Weights of a small transformer language model.
Size: 22 layers, MLP 640 SiLU, 6.97M parameters.
Architecture: RMSNorm before each block, rotary positions, no biases in attention or MLP, untied embeddings.
Training: a variant of SOAP for these matrices, 5616 steps.
Each number is 500 + 25 x the weight over its row's rms, rounded and kept within 0 to 999. Layers, rows and columns count from 0. Numbers have three digits each. The size before them is the row's rms in percent of the matrix's.

# layer 6 MLP up, 640x160, rms 0.215, rows 231-274, columns 0-159
080:458522470463473500542521491491510487566493480459491480464476561572482500492507470449487513486518449515533482464505519484512480488512501509491530490458502496479494485516520481537483526502546533548482519469474489523488515488509522499470552517503529504517507517462498508501527481520521514521491494499533512507469530535437518517475510536525537485518498522496476473524473507524470497498467477483469499517461495505510566512487532512492503481476508518480491520486475527484495509502536458
088:522471524526508557503516526518504485495521507459507474520518456475501503445473495501520484491490501470461471538475495476510510465514490490447518478499453532531481518514465536526515534459486525473525525489488513530450500516541530495556478532488500478481462487484484472506529445499507450529519456494513479474469528446470503513524483498507519497509475523535527479506479480450482521474519499515485500509538499500546525495515473515465468503506519523464533500476486493481474510523513513
096:493531473504489512501508466475481531524481491528515476501537503502524476462446498495506462520500521486417496512482463531522493482500537510485534480500490541530524518535515498486468487524471521514504494491466485522533477480463484515545532523481508480500558478542475507511487473503541511516547502496500488494518518496501504500469485498502518504507480475558497426495502439466546483480457545493464496490508480506553503510516523495521479514492501544469477503500504482470497550498477515
084:542526510474526534478492485520533506537498492473538525509461493484471508509483489504470510517507482511447477574492532519536510463504477489502509517479526510518515512481504513470467493495520515495487494521518533507509492467530460535477465464495503503467478478525513477528476517457530488545517445460465459456488465518496464467482487505459525535517473550520500474480567511486523464507521502484481504498535459526504523513501472489472497534517499559511502486501488511522495485524482499
100:491530500498523503448506513537508478502551481479502475494483514522565539505498499523491492513475468532499487523513489502485478489474482497503490452557520517483475510499508463501490490494508511532514515530506530506492521535504522478472462500515468469490472503478490505486497561502528494523467448493482517461510469520540483487490452518490509515476510506500463533543484522567469462469499537501490504495497489586460479511479495539517513507497546469532473492470477497473495473487513456
076:475489487489508519528511455530492472482528491492493545490483531460514517498491532543464471474512525472474487553488504517539516474488507469503470501465551500485479513499491500490483514512486523486503526552518473534500527503498482555504459503499475501492501503478479521487457506491502477533524555491511553551487476496503501515532490446458502515559473513452550504527517476476490472529513428523492496478482476519504509503479485490475499535489534475511512538493523501463477476528500480
097:455489433494508532494501469527496474500484488492573474454507539474481487473519467473511480487499524510472499538480508560490499484507512518496517459491550547475492467517493474546472478496494495531506518476496505501489507518566503499490512502512469535511493511478496490475481486533491513502500473498517540502507520529479487469525464497499548539488520516478493513520537524497481488487516483510448548475526540475523535521487487468479492548501469487478456465512454477516505524470491475
101:486543501546482476493475521495508485538497482506463527468494531503521480479479507530522511468501523457526540483485493485470473520510512508525482490554492492463515515550512546497455476490464514493472514493532479470504521473463520480500509488478479519467485509455494456524509477480497503492493465507467477511538511479520523490474524473510531472456494512520476530505553490440509517549524498489521497455499533522563501456504499485465504494503510537444498502538467514503522526516497539
107:469495533520501501523472524480520523515481498482492483493490521524489513501479481536462513559515511516488528519506524504536483514479480491504527482506526493500505486535520480491510571506536531469479526465465542508498501516525479531465523532548502517515458545479518481495470512488501507481491490461421506467496493506486539511489517515514492471531466472478488479504510491528495539551506561501489495516505505515539522485450477561534505508462484499494559492484472509457513498457498489
072:502473505527519554504513488507488443464532536497491491490455470472494512534515520469496492532481499483495515501482499459495493512494516524479447532496500510500502485521497539503466506488468522508505492485496468503488505501494534516476488467506488488499470530516503475464518553519509511512490585482527525469547529488450474505502521494558517506488504482500499509500497486513526598501491486475508471507513508455504529500525515532465514480469456516489556540474477524477550497499477499
115:503510467477533483504497510514493504514524461486501465444534492511490482492481480507499506514535493479504470479473489480505486467524476506554547474465550490499520505501510510465468510456497528469496497522491532525491531494545462479534558512493558521514499476527481508504482513510542501510507488472480506481489507507495453511529533527496471491453554514501521511507478517490523490443485482438449478489488493443510511465492481484519485468495491519509443482493468497539482475530472473
093:521513521442488516529470520506490512506473483521517479474512512506522459526500471478521477478514584527525464502479506519472481490520502513506512535475485517510514496505563476523475507480492483531507504479452510478542518493496478489482515502429467470471487480487439525500497510540488499498461517502527528499485508523523507488477477457539458498505478490534491515485489469488474510465507443499514490484536509580500512511501522496457529507494509469468502503495508499505555455484483496
112:544475505484544482519550478472527543508523462496514447527498488508514489508502491519469499478471516485503480519496522503500557519513490481508516429501508533494506530517509525522481550503507546484525502480506479499513488523479487490504482549525472485466518477528450488462474530553510539479481496455517491505485501503524474545468489484515530507479487526525523540511514493543498469475488493526505547494507530505472484536471496499539438506500485532503522525549534505480480518497497538
109:445531543506501507494464480488528497498539519503516484509491502499516527486500529483472517493469558557470508481503456487525487526499514516497539523529518464534487538504486511516525480538459504539501479469505531498477476542548527514484461472472513491441491532494498548512478463525485462475550529508479479511519491466492481521468506504542532475505507515522481477467462503509468511481488499522455516514497504527474501505511525538510513462476488497466542520470550470498496502518501473
084:535546495477499501508466506477482488507506471510509532490510508494539488471496509476470514484474486477531518471545493481484503510530484533485487459491487467496502538527523478479473513488508491469478486479512476523478533429500485477510445491455534482489487485498488531450512525432514466482528485575477458470508511499493490490541474506460545475493471471497514482500467515503444473483514475494466457492476492518507481526466511484483490524499503470499485492460480478515459469512538494
096:523500509494517504468519514487479527508522475513447493517531464497497507583531564482467523502499513550531515481518529488504516493502470474429498482516529504504493487543490484512501514500511446498480535530512511510483513487513490521516483487475463527472515511531438510479534493526436471509510547523523545500500509497534469507542550512497484473492493496480514486518517498461489471508525489514487459529508503471511521506510484535476509479514533486466466474478509504522537459512506466
094:526527488517522462501502503487450520544495503489527487539505492507484541485452504531484474492483554502475525509470509497529484488515508501547514538501538490460531437484516513511459484480483507488508537497548507484525467489500501509475539492496478464504485533483468491495486469444506458491495485518527510513505511476518481515504508473474514488495494489473464550519549512564533513465474546462512525477510527492472485510489483513452514479563505469488524467465497513520514508482504470
092:547450518499484503520527512500508499520471520474553493491519482526521484501490491496542482478540503508533501536465484503532501439551500506503528480497488488490492482469468537534477491504498534530431509464525481500523490498536504502551520538568550507540501509485469510488470496516523516505522476496518476486486535467478525477479469498480503513540466507522445459498523529509492482486493511446477497472480466510508511504535527516495545462491471503481459490508479504530498483512498488
080:469516500526539486525484492505530484502487537499507530504472553454488478509507499486458486469510550521464524484482498482506530521466497550531475466507516537507476511492536464515492508540518503495509492551515494455516508470485514528467487535546503469463466505527499451475504534494487535495473490502515511508504496533505493477530504461545490535484545550495504524516552478474535520510517463479511496484522494524513484539475511539476538519490489542510486480479538500496462517539496532
105:506479482461516493494504541468529510496484444509509495519464491452557503504501528493499510517530471454506518506508552484485473514475483517484521515526523552537488544484475458536482511496514466521493471450459500495484470481514511485503468479543475481478506496481518518489487459512491506513522488470460520503479521486498464515483500480490511531482481512533503506490513503484507537547491524489518535506513498528455494561470461443531536509499527487533477520482530487519510510450503442
087:547452516518546549472495495543542493492527501511521495480467484541542448589485480568513510531500480495513534540512526494514494477509500500495516490458535499453504484504448522505475497497494499503477469501528488476507527491489523503475511486513500503492470498521473480533499496499500505499515505464493509453516515522521510540521514496473471525476503498486488464515512526474494510468543502515495483503501517498467531580525498483516502469454506495528476504541474479496496507525490551
106:475471466515514463522502531526545494445528476510528514502536485485532513501432556517515541518522528491512464479517515529503468461530511560506528523519461484491480485561530476477451511453540494515512461529492491480487516479513463548516470475482480459470513511489481510491507475527470506539485499509475531455484503483501513492494501514490464502494489508498511519531500557513509521494508508500477516539490482468488506509501499506494512466532463530491469523490475454515473511497508479
097:492547534517511515450504512503470526497491482497513478496515527511533532469455450493489533470527565522484452450489515457479490469505510534528493495521477508455547464523483518515514554445514459537510517519509498497507482484510505486499521472472477498513502531541479480505509493506526477502543489487511513448489497513501502497498504496468505477512549541494525494553490499522493499451548496491476510513483466509478485525495540494533495531523512507489452504494523525524533502466485455
103:480550486471483479521511515492496502519445494535472477499542559457466504489491511461517489501517503492517524480465517499511479475505506535525492496505504471488512480502463496514491529498509475490479524543485473503539525509437514500500525457542481522487566488478502513472463545476490489529515531496481497517512480514476464501471520497502457463522501461491498505474485524528509525505476518478538478545522507519495448512484528514457464494452454525515483491500526533534527476495452478
083:515454492490467521504531517521512483565459446546486491441515516536472501496430477480498486522511482471522525488495526484514467465518488475483489514496495487487486490531461505498486487486500477472492481475421496475522507493533533507511521443453484492507468504486525494500510501485506520500434481528487493500477515480474503535529492482494486509502509536522450519517511508495511467497469542535479495521462479521517529506508522475531510469533509485471479487474535457505512538508475483
096:518556519505496496495503502470509521452511492492496489479528477480465497499509466536503519485445499529505480472496477510525477525522461523447467464482466481508483516517531518504522476478478457472506502557500526496460519524488503515457491512477480454438522550522526461505505479515495494484475505464486521506500529480480515525514474491516467489507518526518508497522519536503503502472499534541528520527536474503486493513494488507470531501458452525475516511504582491534504489491437497
106:504492484484494469522478518491536528520499519528512462463500512491516507508464498489480526486504499529473526490520526460532525522490529482508515493495504482538515485506498466498490483509500553537473536581452504525510480480532505500459488538491516486495516501472499490498529481506487494524437560522504451429486492455487454551540499506499485490556557509517504493480460518511505505525513497502521477491486488498501534494542541474511476488488512507541538498483474470486458513486505511
107:509527513500487540476534538518507510499507490475502538515490518493470517494467534484507517509479553479498476458496526517484505505542506520467530505454591450479462450528477502482507530498529479488510474501477536545505553534506481482491493528535542526508479480480490485475527507546487500484478498483509520480485492486497467524505495558512482451501482471480497485463475469495503508530510442527513495489488481484498491489522506446504483463496547511529475505520512500521505493453510525
099:509496509534463451509484537518472495493522544533492510477509470481543487513498473516457471476496498491507531482462461488476523542526511493526509500464457478528507535556514536510502489496497534488512488499456481463492512522495509531518475523494482497490520483531504489517505471542511548524496483495510534504509498489512517518547489463533483535479514499560533504530493496404507526524465519532512495522516456520503469530488499481451532515518500506505473490520536475498530505461509504
115:506492506484501486463471495512501486547506527477502448530497526521498501473488502476490549480514480544502432512486495512505468497497486517459538499539472478548513491510522489507510471547492451525541486522486461484504451532489519528488501484482472484497496450495473533506487544495544532537477554509528500517504474450474491505517528517459490514503475495541477536519500516498464473505457470469486518499488495525498526513490511462499486531476529526472488492456498490466442523495491507
114:479498541501506471485535522513556481540508496494535511505455501532510454519518511497474471526470527493518517483558493500520515535502523470504529496471528558458477516515506505518482557476514473506530503504482488493512485468515521488522505472493456488497506513456549489502484453487457531478467491492459516452513444486524488508478519513522480462473461473505477521450508525458488500505520486483496491505540505523519505508523526491494534477525497525491487532496523516516516538555457496
104:481530513544514517555485494541520498537484484518507464482533487489472510484526514527504469499475541474477474548504515496523427480481501482480511514507484457548549514532488495507464480474456534566517510518493499503531506533507512479497480557497478499486477479521478484492518469471496471478470497494458503481515513472488487493502472502490480514502520524479537513443462499494459480463528446490478501501498459517523478518514509475485523463483493531546498497519500502499514491475473548
092:510486536484529495525505527498512458473530532477481482476478523553517514472510480478493506505476477440491482509512450491494486472484541536489476480486479478494513495487467522473461488518513486508485480549550488528450539491475485473508481489495501522462492498461488494535526517489490502497497531464498507487525492505515564514480489512522455461457477452535514544512510532432472533503516454541482472489527497531481496520495497518491512483492504528521481548517527532492504463524483485
077:533512517519467489488499532480508459471467481517507477487434510473507519533509519486499520501490502500507492519516479464495508515475511459521505520513514482479514544483464498490502477499531502549481466511502496501516477524511520503525523513481544522533470534530430502491542517476506507495496500502477520439509490489561469512482459538537499480500485495481518546483503512467489499471463483474471521525481509491451521510535527487553439491530474484512530472540504517518519469491556525
106:466452546478512512501546551510495482536484519522510508516485516479468558500484489476507516462487515495482493481497480493488516491479462491511522505479510530528523520474486479486429536503510517497489525500551503545526540523485485507559528490467492515460513502475535498463521497491501489470468485494493478526483479491453503460517515514502463447511521466517468524530519506482514492517466507469485454473528479503493492461488501506508527472455476478507493527519567513479475495486454473
094:520492476549509527570532528520517486486489506490520473453476450517501514524482500542455495511472515490526517513530477509485454508491437512470481498524528493472497482538539475495507499505468447477466489480465539469509507511486532505511519473487484472497479516501479511476486487441467509509499528517495495473485574524497516474543511514493470504530496452486532528490508481489497499464514507501533471532513458501481470497499493515471511500489514500546472514499504503517511450436514490
106:517501525535493512482509491550499487491506490497513494544496466526518471462488489526536540508530478456480495517515510516531497503502486486442524507542529527514510506505460521485453482486509515532477528490526443501492503445515511513491465514476508489484464450512497532511489504470483497511536568498534470465467528499455503515500531484499502483524482494489518495489500501489482522524541515460512537459486496500503451546486496467575526463484507494505490540499527498547514474505525466
077:531484510488482520461473505493453466470500496540511516468499535477465504519540469496540473501495516487482490502504474470473498511482501512530517454476491558481487483489466535489487508453474473494475508496522510484497519496490524482474494477510477539501503511484481480484505559484479444484504521518478447486490519522533506555489516525440476521553539458534497494515516492519502538467492506454500508502512540528477455523476548490517491433493495503490470474510500533507467521510504503
100:524469519538512496514507548472532496498483491523456452499527472507463498467538478462503501471514516522488491517529565498511459515487486439483520520497476521515504465504466483511479515478498484497515536493505526507491458515491467512476529526522500531445563495547506537508492499507518502473515486444478486485463458522509498499484539501494487506473501504518487495483517551521522499443517512492503512531531453523505496551503478523539477501471447533520490525478475497531513475497506500
116:493516535469507503472480505459518477451490443493508519485510507456510463518495485503506483476530522465498493488498506516474511482509483517552515538504522487509552523535472512503475512472544521509489500496530511465558501485461509481494519506488472520481506482540477542489556460512511512495552465521462471508458509548490487490529446488526487450494551449501490485482511531520455473467506508500460501484495500479511498485494501538493504511495477485488537484545515510510515523504469452
079:493465496545483493505506525503466458465482505514486454511535514470493506516519449493475501506487537509499510483481454498518529500501543479475508510463533501493519514477540453525462499472490535533469530524500499484506454548431518527521492512529482485496495480520568520491491496493521487503465527523520529498495486496494466467502479482493478510529528506479474504492496510478508490508467500479418508489499511453538529488480532505501493451473503498440507519551510512542488490497471505
106:487502472483467436485515556501432516511508499546493493472511457481503521484465502479447487491499488552539492510497493452521457474458503510500504527515496459467499519519486491496481488462541526514527505547520469502522459500506523491488478452510503475493523558494496509470461505543475516506535503513495498475486491509523475483500553526505521488469516475521485523479478505486471484458522481522475496499504482449524522540512550532480517513486490519475481493478486466513477491502503460
087:520489505527496540498476464539496480493521494528494474498493515547491494479527509441477487533495506521508543482503501499519530487535523425499471490459515480500561470497489472526507491503492486461494535511504456494449510489506523473475509521516476513497517495538545514514507498481490495503493564485518508498446509523491504509518495531485525485493532478483502493442525470526458510494510519537474472455519517489535482495463540476482513489535465507476501470508524488490528524508455568
078:519493498550490505530513467494449484480504459558480473472547538452512472513506509538484464457521523519503499530473435491523538532531480483478485500492473511521522529504514465505512514555506483527527532512463525536484492498491450479542468497480493534468492502516498475532475496517473477521497492472506489432502512507514503499505468461486480534479533531475515490512483504506485495551481449528481509475541527492498486482483518540520496491481523487505514511498502509507458494521525475
# layer 6 MLP down (transposed), 640x160, rms 0.21, rows 231-274, columns 0-159
086:549489504532498518524537509479481520516496493508504476456494477494459529508565503489484522537502507521496498506507500509518499522508500453505523559516515530466493463566466536446534524499515488483473507508505465502489522517497505479480502495535504506521506537522516558487541527505520533534527483512519519511476526487439480533523493526482465545477488506493429460473470486453498520496496502479493479503506509551544495505515484520479519530496528524507452501483493515480522476520520486
090:489458506527498520525495481465515495488441487491512501455469532466478471498506503490463514477498505512508520478518507474479485557503499511545512467475517487466522444529502453468479466494507474481478486488534504473502486452472502567434490513519551479461515504506488512512462528458506525552514515468492537521504468495481496486505512516508486493481518494471497561508483520503504477492486521471558508516462489481481490488539525506532529468512492474506503496473540512500548494472507508
097:485502506498490469501500500506502446517515505490476526526495510522520507494507486471513522531462509526589520483531508471485474469482522493508530476529488495435482465475480524513524518465523481468495519497492493503516537506578506450443501505487474466508474507447499504526473536482438467480465531487484495479488501506498518467538476489519489516465499512444491514519497539530455490492505553507484541474489518501507511482495502505474510498514487482507484517473466489541494457504501504
090:532534527472475524481450508468455519446534485524516502537489473510473528449464526506494501512502512501473475470474515533461526507487519479482500505537496462477526493486515504521501505505501520531507523526503488537523529523509494509528489522517496533517495519503516512506505468502562436502513483515499480477508523490474515478497498500521514474527458463460467470485511554489519516534531514449495448472496475505529492489467477538497499467522505488455505513549525508477541562501498484
096:504517449485529516514440484555525522529470531507475485517516462503510479489508540514488489496480492456511492502503530533515543495564521480498503542445489487489489491486493497506440528472510475503518434486493505519506509489486479491531533484508535485509515526484496511491456476506468541496487519490517496516510510549477539547508478479500537521495493524517506480500539532481482507506467470446486516511482479499534506457532534489541483517512485514464543490482469537474540490481490526
083:519482548529475485505445503486463481522533487513530512499525510469492494515489465444518473459480507535482518488473492508500506516486518479507493492510507523467519491446509521527493449468484519457486456524503503446457506483521506454529512494467543477473490489553509513509513500476535518500494506466469476488478501549514511487464459502473472497482492499494472481478490504460462475443511501462492501502533484505501503496502504488501514544528488511465464438509496494496526446507484552
091:534511550565516519488490522507496514513518529474448514531513464502505503502503511514470498543486483485521486470480526437515456523506512495494523528534478465531479517475495496459464519488490497491494510556509486518497523453460469535514517511470514454506549484519491482525533500451475498486507532509501467489503489488477541531471490502499510479520489510514493471489484498512508528529514512462537492509475431492487476474533501554503497472483532510523540509486483511484496467512564527
105:517528508476503537515503514526503486519519550477524478478518491464516516461529507475525512528491513526535502484533498506508426494525501438492466464481529498522488490444487520504498493515512479497538489521480471525504490474517470523536490530555504491487529505570531541470489508507506450484482509512517506499459508512497525515514518525519517533502483433512521482489493517516474522455518489509487516455537486502484510524526485520492460477460433470505472493502518511494451477499507495
108:520494494506462506462486474495488501514512478499477469469492467500518476513503491480502515459489493486494457491474485492532495511478518503497512520485501504483477487439565520496506432479481492488502515544530490493518509466463532497534475456478497508519541498505498509541529479492484527565517487522531507530473481503495493509517510482465463521485517505507521506502518493490500453482482446479465513486513476509511498529512528448479478502552513505480477462454526455538503490559437457
075:489507519506482510481533431449532505530493485500474532493460497499497556482523493477505466519519503500502474498477503477505473467456518449563510470514515503521488498536485521502532499517482501509507482442532521531541446491532508449494491490494524492518490519514508509491538532465502520534487508489481476498486521518492513487504523565501474461488527508495534514506510512490450511515496510462520498519495472514506485554489514511481519514564498508488499523529499498559459539527457513
101:496466501516506500587508495475484482452469505510510517532493502456499506509508536486519505523476458510507505503509534512487511477471453474447432519516427490449472469490478509544470475477498498502506470514540484490484511506501529520497466500468471515460495521456488496528514510506456508497493499484499498511497470510465522485498492504548483514527461500462480488486522510529521536536482543570517501518505529521477481522515524500503523513513491498514542535519531493476503513462489491
094:543512486524501495502492504517536476497530490469519505494487511512468444504540497510492494525450458462491532462483520466492499510526495538555470542531488481467491520488500539439562500491481475503475544478492503518481483518529497481555469482507516476532479510535510510520459544477507498523499484466499504490523483547478462446514476519501509533493480494495511511464513541527483503514488496499529489515505498468525542439527502497502511482480460536460501490504496494536478532492476493
106:524503511483499555528476468500549524467489535493484465479531529502475472449515473520515505486518476513513503478480521462510452457450477528519486529509524515503498516503472490492460507504462501469520495446488475487493534511453525519498479469535514476511514538472467542531547511471525537514497509540527487520525465545508504518516526523480474546466478518466478474489508522484487481546478515530535511495469506514528501521489478462501495503478490508518532444479504481488499493471507472
105:484478478456481501516512519484445520461514514434511470483517452473484512506486476509424495494511497523498492527464489541514506515505444558497457537484477480496459536507502537484550490535526517512466474507497510499496458550508489495522490554499514521489508517510496521504499481506494504540513478511518540501469501528484501477432471490487542490529476525518507490513537525486520520500527520544507478496484507520459545476482494502476497508459491485497511490503477508479513458485477519
086:508490530517502537481533521498511516527473477510434474541509504506511540486458456538551528489538544496522474511508521518512495522496517519520543482515549493469501497501511490477497493482528532491497546499494524513465458518505492478475498483492510531518522511499525514457482500520472519506446519425520477467486561507518508508489509485528501515546517484467445521457515523501521516514527465511494492506473507516493510500494498541541501492461452508484543515500485536527521539508505494
102:527502474463517532492508500500464476523502516507507493462498472496440465518530499462534539475496483530477568500503494506499535507487487480500484543502524499497534474497503521530556492529492497530507501493499558506486487502480472489496508497506539477467525485555495511535521525530488494558514528462520496495542532488492482494497537493523500540508521509498523443528476496466497533497498507515545552523493516511492473546509476511502449431547482514501468516491521523496527517496517509
104:528535465515548494502522514438473482466525482513503507500491475529487491467535521523533479473498474545528520467527519504493528498512457501503461482460518552551499510530456508507444468453493476483511443532518501545499494514466518470497553540519473537489519509513513527512523498499525500508525496469516503534501497478533499510521499503484459474475517497499514501514489436490497490489512467553468513504539498522532460491499501499484486485513507491487458500510524503533545501514528505
095:439493494550494494518482482479476515519502504532479497458473549474485498531531471528519505548489480506499500479539490459481477501496478479503521533487534539509541527493533486490481489557490516472535415538512461519499510477478510461471519476479466510489497527477523493513554532483525521478523514510476486531516512500537462496533512524503484506475533489510550538520477479509498498495527513468494515498494486514538493494481471512491513492461513515494511501433499460475463522495474494
083:492515497444511512451514489522497442503524476500506495503529480453507492530537455510487495518471482497500489507515541510452515541551503547530540513482527470482499475511506518497497490508451504522493489497494519482520472481499515472495501491485495520531525522497508516524546470517505504491502463585500450516455481481494500504498500514494526564512483510514510483497490528463520435498484525529468514498519549485560496477475491484486482516494502473485543524479522505467506528464484469
102:491533547543501526517494468462491482507492506513508487450513524556490497474494489463491485506520525533474503500468448460506492513499521486495468458532468499493485466489557508522474505466476503485485496523511517504524517475541474501479540463510485495480523516502550471555529510497495480461496495485518478517485479511487521520481497534530469482488469467532549504499459531530479512513481525500534524528501447465522524460514491539498513528514495486455526493512479502489451467521498551
087:494483512494525471501475495475468491528543476521497484489518499524513477492487494519506502485471479505478469545457502481578524513498541500521506487485522502535478512493518500529528467537430536524528482479552470524544517519517521492485513471507505481511486510504471544501507484494513500499425508520439524479468503473494509490503493471479525479515527524538499543524474477502468496452486488522500544486507463510518474532505537486505536519510495546503454513489473499494464486516528545
097:501510512487472549476489466498466479498479502488456484480476492521471530473531495511490454483461473515464493521516524492500555501515510461510498469495517511523470545428492538518541468520454509476494551461506498503506482506463526453455481510480507529539473460499508481503500496490492519440494491518497490502514492543486488524502463487487488556486536502494478467477517468492487502512482475487513482440538505515499505450489492465500516523515528438516512470517508496500513515473493514
112:463503483498469496527517490513494498509558503479482524506517477511461535479538483487496505495508498520504512491544476501508483448506500530551463482485509497445496482515543464540520466526458542528516493484441495529487514497487551488499439528490488514501518476471507482495473464513487532470473479521479497509512498499503496502482494479524453551472484499535479556506514467521489485498465479510532456468492526531503533492479491484475511485469506517506508508529563461504483534495470458
107:463446498517504488482544492479493470516537507469481500512500504514489534535515518504500458496501496542496505471518531480492475493509481515514543492545480520538551548515513476484506472514467471515520475515477556523506470508520493488478491502450555505479475550447491493464481511500526484474486519469509507488491535496508481507505485462524507480524503501509511511470518528498512480449510450475484476498510492466457444534504487531491566509518492461528501519490507490500487528495529565
086:488518484518524442496522497524528524451500529477538492496484479516495494493540480495478487499469482474518494481488506492471554536525501483522482470508486550528487510475520509488496485474460539484494505491591461503498500532472514524516500526500474526467481505498508531464489533506515497461583498489496502497552458531482461490512495550492502465478450523487502525533503501532499531550485495484545530487488488494504516482494493493492545507485507529457469523506522496477510492525474492
095:474513466484517513474514506486499566498473487503501520490478547545535504526501503538499481504507492494492504508539486506461478475458508430496527511531511467483525491507484502481462548493502531433476523482517481454488466525488485492478515487524478485512490474501496473511476543482504495507465492504461485535496484460532510491470510481482529526475480490426477517523465469502495482493476489490463538522461564497498531482539516486507470477530494473528499494511451495494496503494527543
104:482535461485495482488488465499521539501529506497512479485526542450538508509543483498506474499515489481498506485454515519512492501474506495502480484477501485488518492500459488545486526527535435487502444501519467498511511481511543528485506465448492522449504504545481474539472495478510483516512497528458564577503506515527502512510505494503531488492496498513525486504526480456474505501470522524457493486495474496546537521550495536456487527494498497517466535466500510555493497504504489
091:489513487527513477543458489474483499495491493533487460529511464480545513492513476518461522502528470492540547538494492472513465501478470491502468514533421532527519537452487478532506498501462503475486529481530465492503489455526543506492498485475443456465493513479498503538480471482512473540514528535493502502514493497491519492507491437476489521503522517533499464502527526515496495458513526491501523491515492483476487500492471521487484548502454498467539512522479467498505469544485486
103:515493502479555515446506488504469514502473482507508496551497525503536522501465488471513474536506481503529487505522502538524488508461496514486552508514510481509465513488522467519502493520492509530472483458524523508484481548531467495534488499513476521488519529496498504495481519453493491514527504479496482539476463488504532470480447454489533529528499460482505464491476488533491520487451449458438469470517499449475502530485476519543503495450491517465507501502474526508550500517531480
122:527503494515540485496504466445499463519475538507501482508490455484514488514469497475502509498501505518491511505522525515524512497513496449493508480481440466503507530521505484478473457533473484500485524474482457500515500521478493464482523511505527491443472559512487517505506477470536523515482519465506484499455543464533477487506455478530473462508530508490510554511548471545499550459550505525489523498495524476473437515465534492513507545479510509504505495488491507495484512455509500
098:507506495494466538506485480507464496501508490489492451512486555508483513451537493484518534485529488483471449478510509504458464508455516538506465495499490481491408502475475531519489494517518492519516491526479486503476507503494505530535495506542543528531503518536538512476506531516519472445484489521508543531502507473518497568497521550512491496459513494477524490517475511492510533494466491508472509530471445475483511461509481446499491493493526509496493444507511526503492501521529511
113:488498522500479500506513495520549516539480471488540518455536497409481476441509534488507484483540488441513552503504488511478535473539470513499525482506523499480495486472512535538510506509478477505474505518427497511519516499492477490502466481494507527474534497517510468495522523483524481542514491527462495533484507515488515468489520485475503491521504465500484514565497485507549521508467518496495535467493511499488537468472496482488514494511504538490496525516523506457452529522462476
098:517521502510516496471479465485543532498499507482525490461491505506509471522507484464502433502466486541491536542523520451498502501487480461488562502506506486484519453507502531482502488513527539494495510483480538486491521532491488531521486492475493468486478491481490500471508457496494497485484432475507507520512484481499441455501454496470493499540528506467516466521482465535471457463481525504480535478496527483456514464564495488510470505501494470489524479497521475477468486472514545
080:502514486496512540523510463478525526562517512491462506496496477486483508495489499471493514460494505463449542513510520512501526504485499498474466477508537508505498486494509480496528472524454511520463458534486476443473491501494505497470494492500520495497499525487495490478476559514565490475512515541538489510514540491484528449481518481491514519498472504466536486475556513492487493475529502547523500479471510536541551538493491498462527485531491451468478487536506470461509518460478467
115:447469520482475495528534537516515492512512473471452467513537490468495498493508549501501462467526496483511531497523462503486482491507478484486482483450469478504489470464464513497512498525502494515479465460548526469511521512508513486527500439451517516502521523498456475473505484517508538460504478528453522473491520485456513484506469549454521504498486486480476494513491519510564540481493502506525492461487495514482477505501453479513476521499500489478508466491517496497440451470475517
100:536484501505472495482525541473543523496483503530523510500488543444509516512532488522504469519466482543503513468485563475545488496512492501515517487466487538529541524499504543502535532524490498471449498530441504525532489487499514496464522523491534499477557512529529475477495517540520468448495504510500450523491519470500527510449513473487512485502499473511514478498468530449536455478522507521480474500513532518470482485491513497504502510482465515512487468530497480473488503498543510
098:506511496498487507511496482491491506473490482520512494527545505508488509456481485484487505485531489496507518493528510498485520491501516534461508497503526516575442511535467522488463489533530566514491478546518504477507512507520523508485502493498489492510451510527577507477509464490477470520510471471553535488501495466491525531509549498481455474493481515498500466578513527538488523465519481506529523492525491525487463530473518505484502506454437510466498498509481532489511464482475500
082:500516502530497470552526515441526560534472505509513520488507507526493484524446502523493485481507473475515535511513518552491496474492451528520491483502487459511512514534498464574508527509496533502493469503505491494515464511515494480519526477520511503441480542536442530467512465523480531472514512531458491495545492453457529446532520485540515496481496519526471499459499478524505491505490471488515459496514528454496502505488505540512503519505513511516492476478518479501490505494499486
100:481516487481512518514483463504490501521511492490516531498499545539501491496458478500470510519477484512482504469453494465504520500488516498516474482507488506524518535548468529533512517537504516506499434498479504484476515533475516443505513508487502465544511480495539456489518515527509549514490511551539507509491514495469498505511475522494523502543548462531535518490444450470485496500473493460519494515493486527453452469517518484498515567567531485495517501508511513508492525473483464
104:533492496510501528460499500537461483502520515476484480514516533516520528505475504495474532487483473497501528455497526544541524518468499500466456490540459493502513480491495512520487508514486505544489489497492517510511511498539504523536483489499524494503480517497561486494445500470490472489454528497481483507525534454464515487500512512474497530505543546492509506519486450483508544483530524480486547529456469525474467520443532496502478501512480447482448547469474516496506460506537526
078:518522488474515480510507501516501535503537485485483519508525517552504509448478479493508514495504517540535526517488501488478510492469481511508491448533471458484494500485508538528489518503502521525461492518504507506493456422483491500490520476480533528505509520539455508513531475535467521505499516486468507466505528533473556540488517485520540485454464512513474483525492466537529484507531498481500452498501453549463473494562475497506505497540485445482534522473486505522485521490485503
109:495477502477509541498511466506525515531491504485492485482501496512475482502510501481525518525483504483490507468496502506479528510492545493519466517534472492515458446515470533464478506517539535507550457523503531501518525518514522530497493525484556496500489539521517504505476452486510553528443462453459506515520462503474562529471496522518491502479497489514491466537553470540509534522499483524503458515536484461513495508476515471477491542500468511513499514510491518559523498516540477
090:497466486477507471484492511469516488529481475477522471533465501504513505501530508495533499502487494496488483533497464493507497493450498505494565533470464458458506491515490523525519488509512540466484478523480492550550496504549487499511467488499505467565535473530509527517548509508496556504500492529440548527528511531481496501494507486532462518495501503487513483543487458539499512510521528537483499524512504443472500493482504494522501476470531557515482507488538500454507519528478479
086:504455477520480492514540537552497476489491458527441474517518474504485479533512511502500463504507494485513525516529490478509499503467500496540483535489474510480529485545478479518502487472476483505544559502466519503505458500488529485532480517507483559507480491508529540439502501490517492484517466496497511469520540452526470511510488528484491530500520555513529485522504447504532528528523501502471510520489488481519483491522495474536487471462498497523500495489473481569484519549543506